{"num_hidden_layers": 16, "hidden_size": 128, "num_attention_heads": 2, "num_key_value_heads": 2, "head_dim": 64, "intermediate_size": 512, "vocab_size": 1024, "hidden_act": "gelu", "norm": "layernorm", "norm_place": "pre", "norm_eps": 1e-05, "positions": "rope", "rope_theta": 10000.0, "rope_fraction": 0.25, "qk_norm": false, "attn_scale": 0.125, "bias": "all", "tie_word_embeddings": false, "parallel_block": true, "init": "trunc", "init_std_qkv": 0.0438, "init_std_o": 0.00775, "init_std_up": 0.0438, "init_std_down": 0.00388, "init_out_by_depth": true, "optimizer": "adam_variant", "learning_rate": 0.00196, "beta1": 0.9, "beta2": 0.98, "weight_decay": 0.11, "lr_head": 0.00677, "max_grad_norm": 1.0, "warmup_steps": 399, "schedule": "wsd", "decay_fraction": 0.678, "decay_shape": "linear", "final_lr_fraction": 0.05, "batch_tokens": [8192, 16384, 32768], "max_seq_len": 512, "doc_mask": true, "train_tokens": 101900000, "max_steps": 6171, "dataset": "wikipedia_en"}
Each number is 128 + 32 x the weight over the matrix's rms, rounded and kept within 0 to 255. Layers, rows and columns count from 0. Numbers have three digits each.

# layer 10 attention value, 128x128, rms 0.0621, rows 43-63, columns 0-63
115152169158126111119086120176185107150099140160087085133071121121100136132098116129115159090124123138161074155110177165159126113109124093180135109144114155125158095109135111153137094098143135
127133177145081126140124094134118167129097154118131186152107128138117147178136133168161092129126158145121143102153119182111125123135107102151132129137099165104164122105103133133073168114128130
108168089155092133128099115178107132151127135117093128157110125151151152134134142074113056137133126137086114149096172166115126171143128087120123141129103121120116111140134126138138149124148128
092188128143138097124118152136151117139148122171164094126107113164148150086127141142103123139114146127143137119080138124160115132171130095169136089085147093137123133149165097135132126106193117
139103140103109131122095144165119144109128150110141126080140136160136121130137133162121152089122179170107173116146140171144100156140115091141127138093146148116154130136108134101096109092082118
162103139134121119146103101103116105128153138108154151144091131144112139177093132147114143142150106148138163164156090160150131163087129155128126111128143150125122133080123093137113149119103118
114120083129112120140168127096136119129184134147123139147093106157145110138146116132089144137138099092181171117139064090129116165163138120197123099128122134145093125141115054126127130103136125
106123124127145128117154136154119122115172124120189112067128141127126159097090183132143109113161129094097089101138120158157131113157133098101132124114107114134159123147134128114161140143089137
131137100100100135135121151117102129130176157129138136114143131108140173105128129132108114131134132109074112153125119147129127156134127142132123103098119148131140111144162133119140131111124123
164169102150136121153173103137162142132108145122128122171135138095131083157146093140129145086158142138141112147130132128174121088116113084110137113149115132130106120098079130154054148118147135
116079102077120177132104139108116104126154132120090145162137140142115124126124143144112104164113130125088151100141125117130137124126095198159116096093126120123179121142128090116199093126103116
121106112107130122090117141119128100150111136108080108111084146124122086133106133099104152096141128132147160099153137160088155093181132118168128160111130130124158120141131095114136094146120108
119124107126160101092116123162153121145130147116142134182120120185129103202134154129150131123107144156151094078123068135180126113111132114121149132137100127112148110098142097143103124119149118
124154132138102133091158125144107139125180156117163137088167137137135104110102171108145105119152109113092130085127118141110122167106113116077124114096073144140214133079173124130098162113108157
109106106115155114112170144119196125135140077147076065121104116147139085114118151098141156127159087143180144116093108152071130104112157153118128128113115134140073146111089130130130113135134129
122162127163139123183108115123094092142113174095142104147153148114114151077121141162169086101110170102085073167138157167163145147114112134134113115123150098127174118138141159134161133108121135
162110090117124143172098124128083141130146106141164132116172134140143143122143174122111065124150106109054123112136102178117125142138134154129114109118105184125119139125135148126141156136137133
093136141123123145076186125130091122134138142123202133119128116116128106123166147194126157143173133099122128131127141128143119117134131130130137162144094172110132114136113144167092123106128133
184168084091120152160165134149124132136152112125112096140159142092156129105146115137108175089139134097111137152137099094112107184133132136167105101118097147133145133155171093131158113103117122
163052126167136140078132117157114112143057111127062102108162139089109107145182110209131167135085123111175101156141107143165128119133112188077119149166089135140112135194062145127111075157112119
135150161168127132149086104147138121122106209143174217106120123143122130150121164116075119102143122137125102108152154143137092121137119060123151120171112116100143103093112166127117141107123136
# layer 10 attention output (transposed), 128x128, rms 0.0652, rows 43-63, columns 0-63
130146108141141124114136117106115135087078158092142132118133145132097141136127092111129170110126104141086116113100083098070210117127141095123097141089096127156123144127199158111144125142143084
119098112121149161080130137086186127152174153113131065116151183102119073116105122146079105163137140104080104137091107096118116126131086147132201096128118095131143108150178145116144136105133147
108122149169124140133126146099150121089107139136162128121119106110142097118117119115145156146147150151163116116128096106134130127109133122164139149132135134148134118126134099128144123095131140
155123150112115178129067125139095129078087131115112146140118164166074152160148087138106151087127090137147101121190126145129126145098144095146098149139102178117110107098101128138164115097113162
129133143141084156119154111099165109136151137134147122138169168102119185123125149118087135155122126132132123115108127119131126135112125101146150131129151112136087152094151135157143115104161110
099146120119136161126138128128150162149155113152122134132131136127142128111114136142116088117103170107116159121147146108097129129145106127120123124158114104131119147140149152145134125142127128
127144134141125200109101179124153150152127126105101161129131082101158146159127141130072145125137094133124136150127123140069140106142144121127123130181093122092168119098154171145118103114160116
129127106112127113156111148119091123130120124126108147137126158122144127137169101127158138122117137143133156122125133124123129129092122130136102147108164167152122173103090119104105131145132093
109134159116132139131121113131130136087114085117115149151136117128097134164140136113108099125123132155160147103153150155122096126126123143123136106158114135142122138093137127163122113134124119
160118169160105125115095086130164153135109114151103138125138126114115144102111164119090121143123096085136132123148129115111128153124101129137109159125107131159105145138163148118153147128105118
112115136147158136125170146113118106128161130118134130119131060116143103128157126117115133120111164129165132148131143156117118102109148129101147147139132116118139109090156144117110121137132119
119104150150130074149132126098133139121105138122132129110152101106133164110129148167118154116135126119138116113102127137106203094135145142080090122129116105139144095091190143134143162121158098
105150130148124138141124153136176119138122160114144135148083133091133128074101104111114113102096142108145099144143126093118121106139141100150130177126163131144154148129148108101127123104112144
125145104122132137113145142123123126115131121149112139150102170121130119116162119126125134118152151126153124132126152129120105096126104143124172124162131133141123102105068134129104108161134110
142110154130124104145126124128099140124116134093135168104105116109149177171108123180132135088119124110117120123181141108180193080126131136120060128107137121112146101143115093130133171151136103
129161107123137123119117094120131131066090110170111144128142093102140102099121130096119095118144098148145147069106152118120137124093153129109114173151154177161070152118155095169134118144099129
104145095140129152134138158118161134126146124137100157124156182068181104114138126095147110137125125152138147102150142104158116172095123119127179127132138132165122125110118112145113126148122106
184082133132121135130129124173170149131141144119103141142160168119119123174143147134130121141102132108103138152136102125096125108088148153160149160081111149106142124112146090093124129141106122
134141162165092124136093123128127146124109078114148198171107076147132184135158172099133108134094132155158146140165171144110083122124129088115101170155155140178141113094106114164105106116129088
147093124119124104098145101164159099119153159119172104123187139117102100193102114086091121114142153147090093172073136109130160125102156130173080162026132130100151153119240109201144157176127131
145119076113151156061168174105131114152147140117106063111174173104126095121135104123082130195164112117063121137092060099099102174141070141145206112136098150111157120132198154098127107128154153
# layer 10 attention query, 128x128, rms 0.0682, rows 64-92, columns 0-63
033131192102202131082051166221255049000081081047062113068050033108143000070050120150103147222112008221000093230192071117118245147152099103255093104172178121031102112040088104190231109255094255
140164084100125139121180100117064155119148127148136123133162107129131185147181081148160125128135200136126144127116171099142102145153112167049122152142147155140136142132171091094078137088182119
150147085133102131127157123087090132136155136166189121165148120130136195140177101115166116116121197113196130127141151154133068087128138151063143123117140091156121142176187112149101130076151089
106116188121149115115114168190178104078125106062098120115060094091138089096105124149138152160147098145065097153166109075142227187125096133211068134114116133067114102077052128115169101177130186
154170065179067122120144099073060164195129163231197102144177161149087234155143081124146114111151192120162139108101187152146031103091181124026218091099144151240122187187222184100083197038167023
124103132132154138122136148157154056139128150125134146130128081157149083089139089094198133179127142147083122094168062119159181065183090122127079149152132125120135069140119106216150084171118155
112071139089060138136050109141146148082111086106156128148101141099119100144202164085157120118145113130039117168151130184077144141100104075120121145084139136144112096141125132154159147135185150
150141095195085127148124144134154090137140091117197112170189108120123091083131105140118077159159106126180155175153131069159112103131135154177125041126126190125168088095161083129185138124184111
145120094115146157172113115105004159181165164149152137169169164124109181176183133104126082106143181078191127108109129111136100145141140143056112156126133110152126150173160130096095111059088092
144152078155098087109156102060043184176167134209168127145161172167112187148152094127158112130139199130203162106100198148132058108120141162027168118090112145171109132186188122160057142066160029
130177116138131102119125089101067174158150133150146122164149207107116184196158150128159126092133180128177147132072126124143077111092133144063166137109116159160135129160183145089091141102156056
123155111140125112137143116135143139113105112139172120150126114124124124134137105098149163173159161139116138154108147129141102091102165137107114140075162130138143161111146143125113148113154127
097146096145136095135114127130112091131125119147140107138098133119128107098101091134125105156120154123141112104150113121135138120164136140149154124137123139113158120127153133111104142154136110
145137089182137114113156058061115169188129165195150143129150186118131205151156130136139106086102244101186120097067155152125026080109183162038160079138170095218151139178175107082080151043116068
161101095147112189067100153132145168145112140146123114115134151153163119124080134113160182164166113144071090074108149111066079079123178082173130162136068169197143086146081136155158116081169126
117135094156117180061084124120127110106161134158132123132131090113130112119131093171170086193120100093132096163114193103097139092143172088156152068218147151143154118104080176156144112098084144
129069133126113160117105157163158179142154124153039142093168169125150133130080152167130175125131099115138132112110092046133142089085084123111133129037082150126088069165150098151131168170140097
126068137142221136119193113137088155176111160079074114107137104114162100081079145110103113187124173145131120132134160134118164093255161096165087128214101113127148155168134059144142171181155127
097123076160136102106103123136194122134114098167080104122105132083121098149086108101099131167122070184121144169112171146121150134123123165155134124069168113100088108136146136122180153120133136
119147177148186146097171098117098160142068089135118128142168081109131143205070101086160085136122152165082123100121115108143148096171141172164069118178158101127074111140128122112149166149109149
145109114065103078151145137151114156094124168126131135125152157138131137205144144121063080142145065098131105083130073167108138087146149105177136154077149045094150170117197173123164176148138133
154171153125156130156118110151113086136117102081096143130163117111126167112121109128133135045113138107162160147132116087120135113123131118100126107122171161104089159065097120062099140140160154
148138121140124070118123126151128098116128111162144140104117132103129129103123162092108123100110227102184160153135118151113127083181185110097119052127161067136124133136153140111163129117171111
123153155084116127153135121146163175117124110070079131144102122171126122152136127159085095096128057198166088099104161139141094158085068157109130162077128124095151102111096152100113135107132144
108149094139133145099144122106062123147142111150164145102122101156134132105174084139122160140156147138169139061136163112106104154135172136127134159143115124114107108161136116143137122150157106
135090196131055095161103118104160170157137099130163103127084162133082121110114145136074129156143062063093118147180102172140187113158131114130162104098102144102159079179101127180135138155131083
131115165163164088070108102132143112149123124101210091138046099129172132128163122157169112130164097066111162189118104098154156103166143113163121136148158100080157116130115172135102081121131141
144115116178094174103195128135120134143121080122098125116090118098188122135093149160179168155154158044164125204111126126066125106122182120126134125106127151123131155106114094089105147124154130
106137155114093140125176115060076147078138152132136143145155128135095127098172137107151160065117186102090128112132150156136117147172111133092123129179085155166083107126092115153140132111139117
# layer 10 attention key, 128x128, rms 0.0669, rows 64-92, columns 0-63
101124168122143155105134201169127046054150109100115152085106000156188075091132116149142168199125123172099150144155090122120252151128076125187013120107114163046139063080130055255111052181149225
139176168147119111139092100122125172145128125087120146195136124075119149177139139121107122086153086123113133118103138172108102124121170128096155140133078124149115179116154193067174195142121081
146109108117117121130074084086138196158140174142144107184158255108047176189155147097149129081147110089127135133082149135088049099137124112117204061125152125174155126177174190055096182077110105
116139140148145134110139136127129127132096130130099174114127068090123129084102127150125153140127113129128122066168100116147159128152149119122116115115133126115112125129114137176155127141142121
150133135120108127126137120118132143144145131120123093141134182120089146182137123112112137108118139141121142163108138130100078147134135129111170119121139125130129144125134133083117156073126111
138100030136100186136121031090031199213098155157181088205188255106108156192166168089123106082174146081170129104057203155111013091128168091058167108145145087208131187203132177041078186038100044
149138145127082125168134095115157206160151127132168135086189217110105191149069081072144105137069128098134077078136107105104034142082123187107152116125160117125130111143156125079145129127139083
138110105107138121050175162186137121130116208136091123130106110156088135126119156081140156052130174050105158103051102108113101120117193068125126110120050099171117084112147093123096128105158153
098106163112165160126123188177173083070117099079098165096108000114212108108104140142116152158133103146103122154201081099151254136137104162175016158122092153064106131086129107228140079205162192
128113118111126122144116104092122192167124139135142094152137236127094144186141135095156107122133115112153118140098156137107053139154114106112185127132155111142134121156138166054126138089118110
129130100123080108146153147125128133143120118123143111143146152130108146131125133138120107118121114110148141143132122140148091149128138130115168158124154121115106157121124136072139150100134114
196151114105096074130150110108142202139146156158119085109155185155073229228105116140109158032132158113126120162117183089120019171110169131096212080098111170133124144134163154010108198019122094
093138137155192173087195168134122040083142170091122152128098000127159078076133123215115176180161147174091140154162154119151255148138106072176025121133107216092175094091151106255064131217152169
141139117131122124130122140147099122129142129134136130159133114133134137139124119098143109123139110113148138128149140128125104134127145130136140146128122120100145140134122116132121103128147154
108126128125133165145166138103141144122114119152146112069137122147185118170095089125182116085083174092098136172162129108141176234122105192147091152130103116149119131077130051118107123147162170
146140138067151128152111125174123148151128144142101100137125139152141124151141138106127091138076104117134203106103175174080094064121109185130140149096056111173135146155163157136097182137148132
097097134120139128121134150081158134177110106124052117085156073141060111139130086088091157136103164098150088119118154169159092143155156068140097174168168149159141171128106108188159129093096145
144131155083124050138063052089068126146112120165082122145129170180138136144177172148183108068165131091166114140117186190112086074121101156069155176142117101136152111179075149082137179137164065
146084142084183127103109143158162108145152131137116127082096096141113177175127140125173142053093175111123097165139167137134087084121123148106105115075142165120157104077126122142103102067176097
176121123149099058105073059150139111122141109144133136090100219123131110121153166205158118085126150122119129162144197120138080105099146173077180146102122076166156128149081107118108177142117088
140137171111077112161126114073099199093147118098178093122117187152085194164149145093086150088096113189112119149133090115148067100133172076123169074131155181095111090146110168078104169088094065
151120116144112095113156143169167065114128106081139168120115048158154118077094103140126192136138165151136099139158119129121143115115166165132140139114078119103113176131152154142170105131092134
130156095097049093108147166146101146100149167122157160122122044155117164111120134152133179152145106134091121139156105120168188143164118118140092166106152147095143102112119136183113089181133175
120110178151167139092115122158154141114081113126120141121120118111122120138116102100100051150164147086118104144159115124102124166126187088090132131097108125156106134146113206108121058150131067
118134112104155145113094123140129112110100157120092137136164067094141104116075110109176122113142156111132156130167133108115121116132096056146107098125081134157100120142133110199114169184124154
067103122118171133153213177085104160186125132150135061097133181138138151143103088133171116150116179082151132127092112101115109116121074115156134152187214100145091116116143098103186148132099112
142079089135137107112144140112113174151095139172143118191144224143056194168151138085161094111116105156147135100105178135169055085113116098101176190123081099157087163159150162064118153068122094
176109114097130069097115191089200118121145149155139091141149081156130155141107114133167118117100125152166148109149175108130112179123096176131093124157132146086097110126061147153165097112132122
142122134143095128138059061136158153154101137102150111180207159081096160109141139129150100113163085088155179115107124158109101156108076140117197138173188113132130119155121112164138107120101151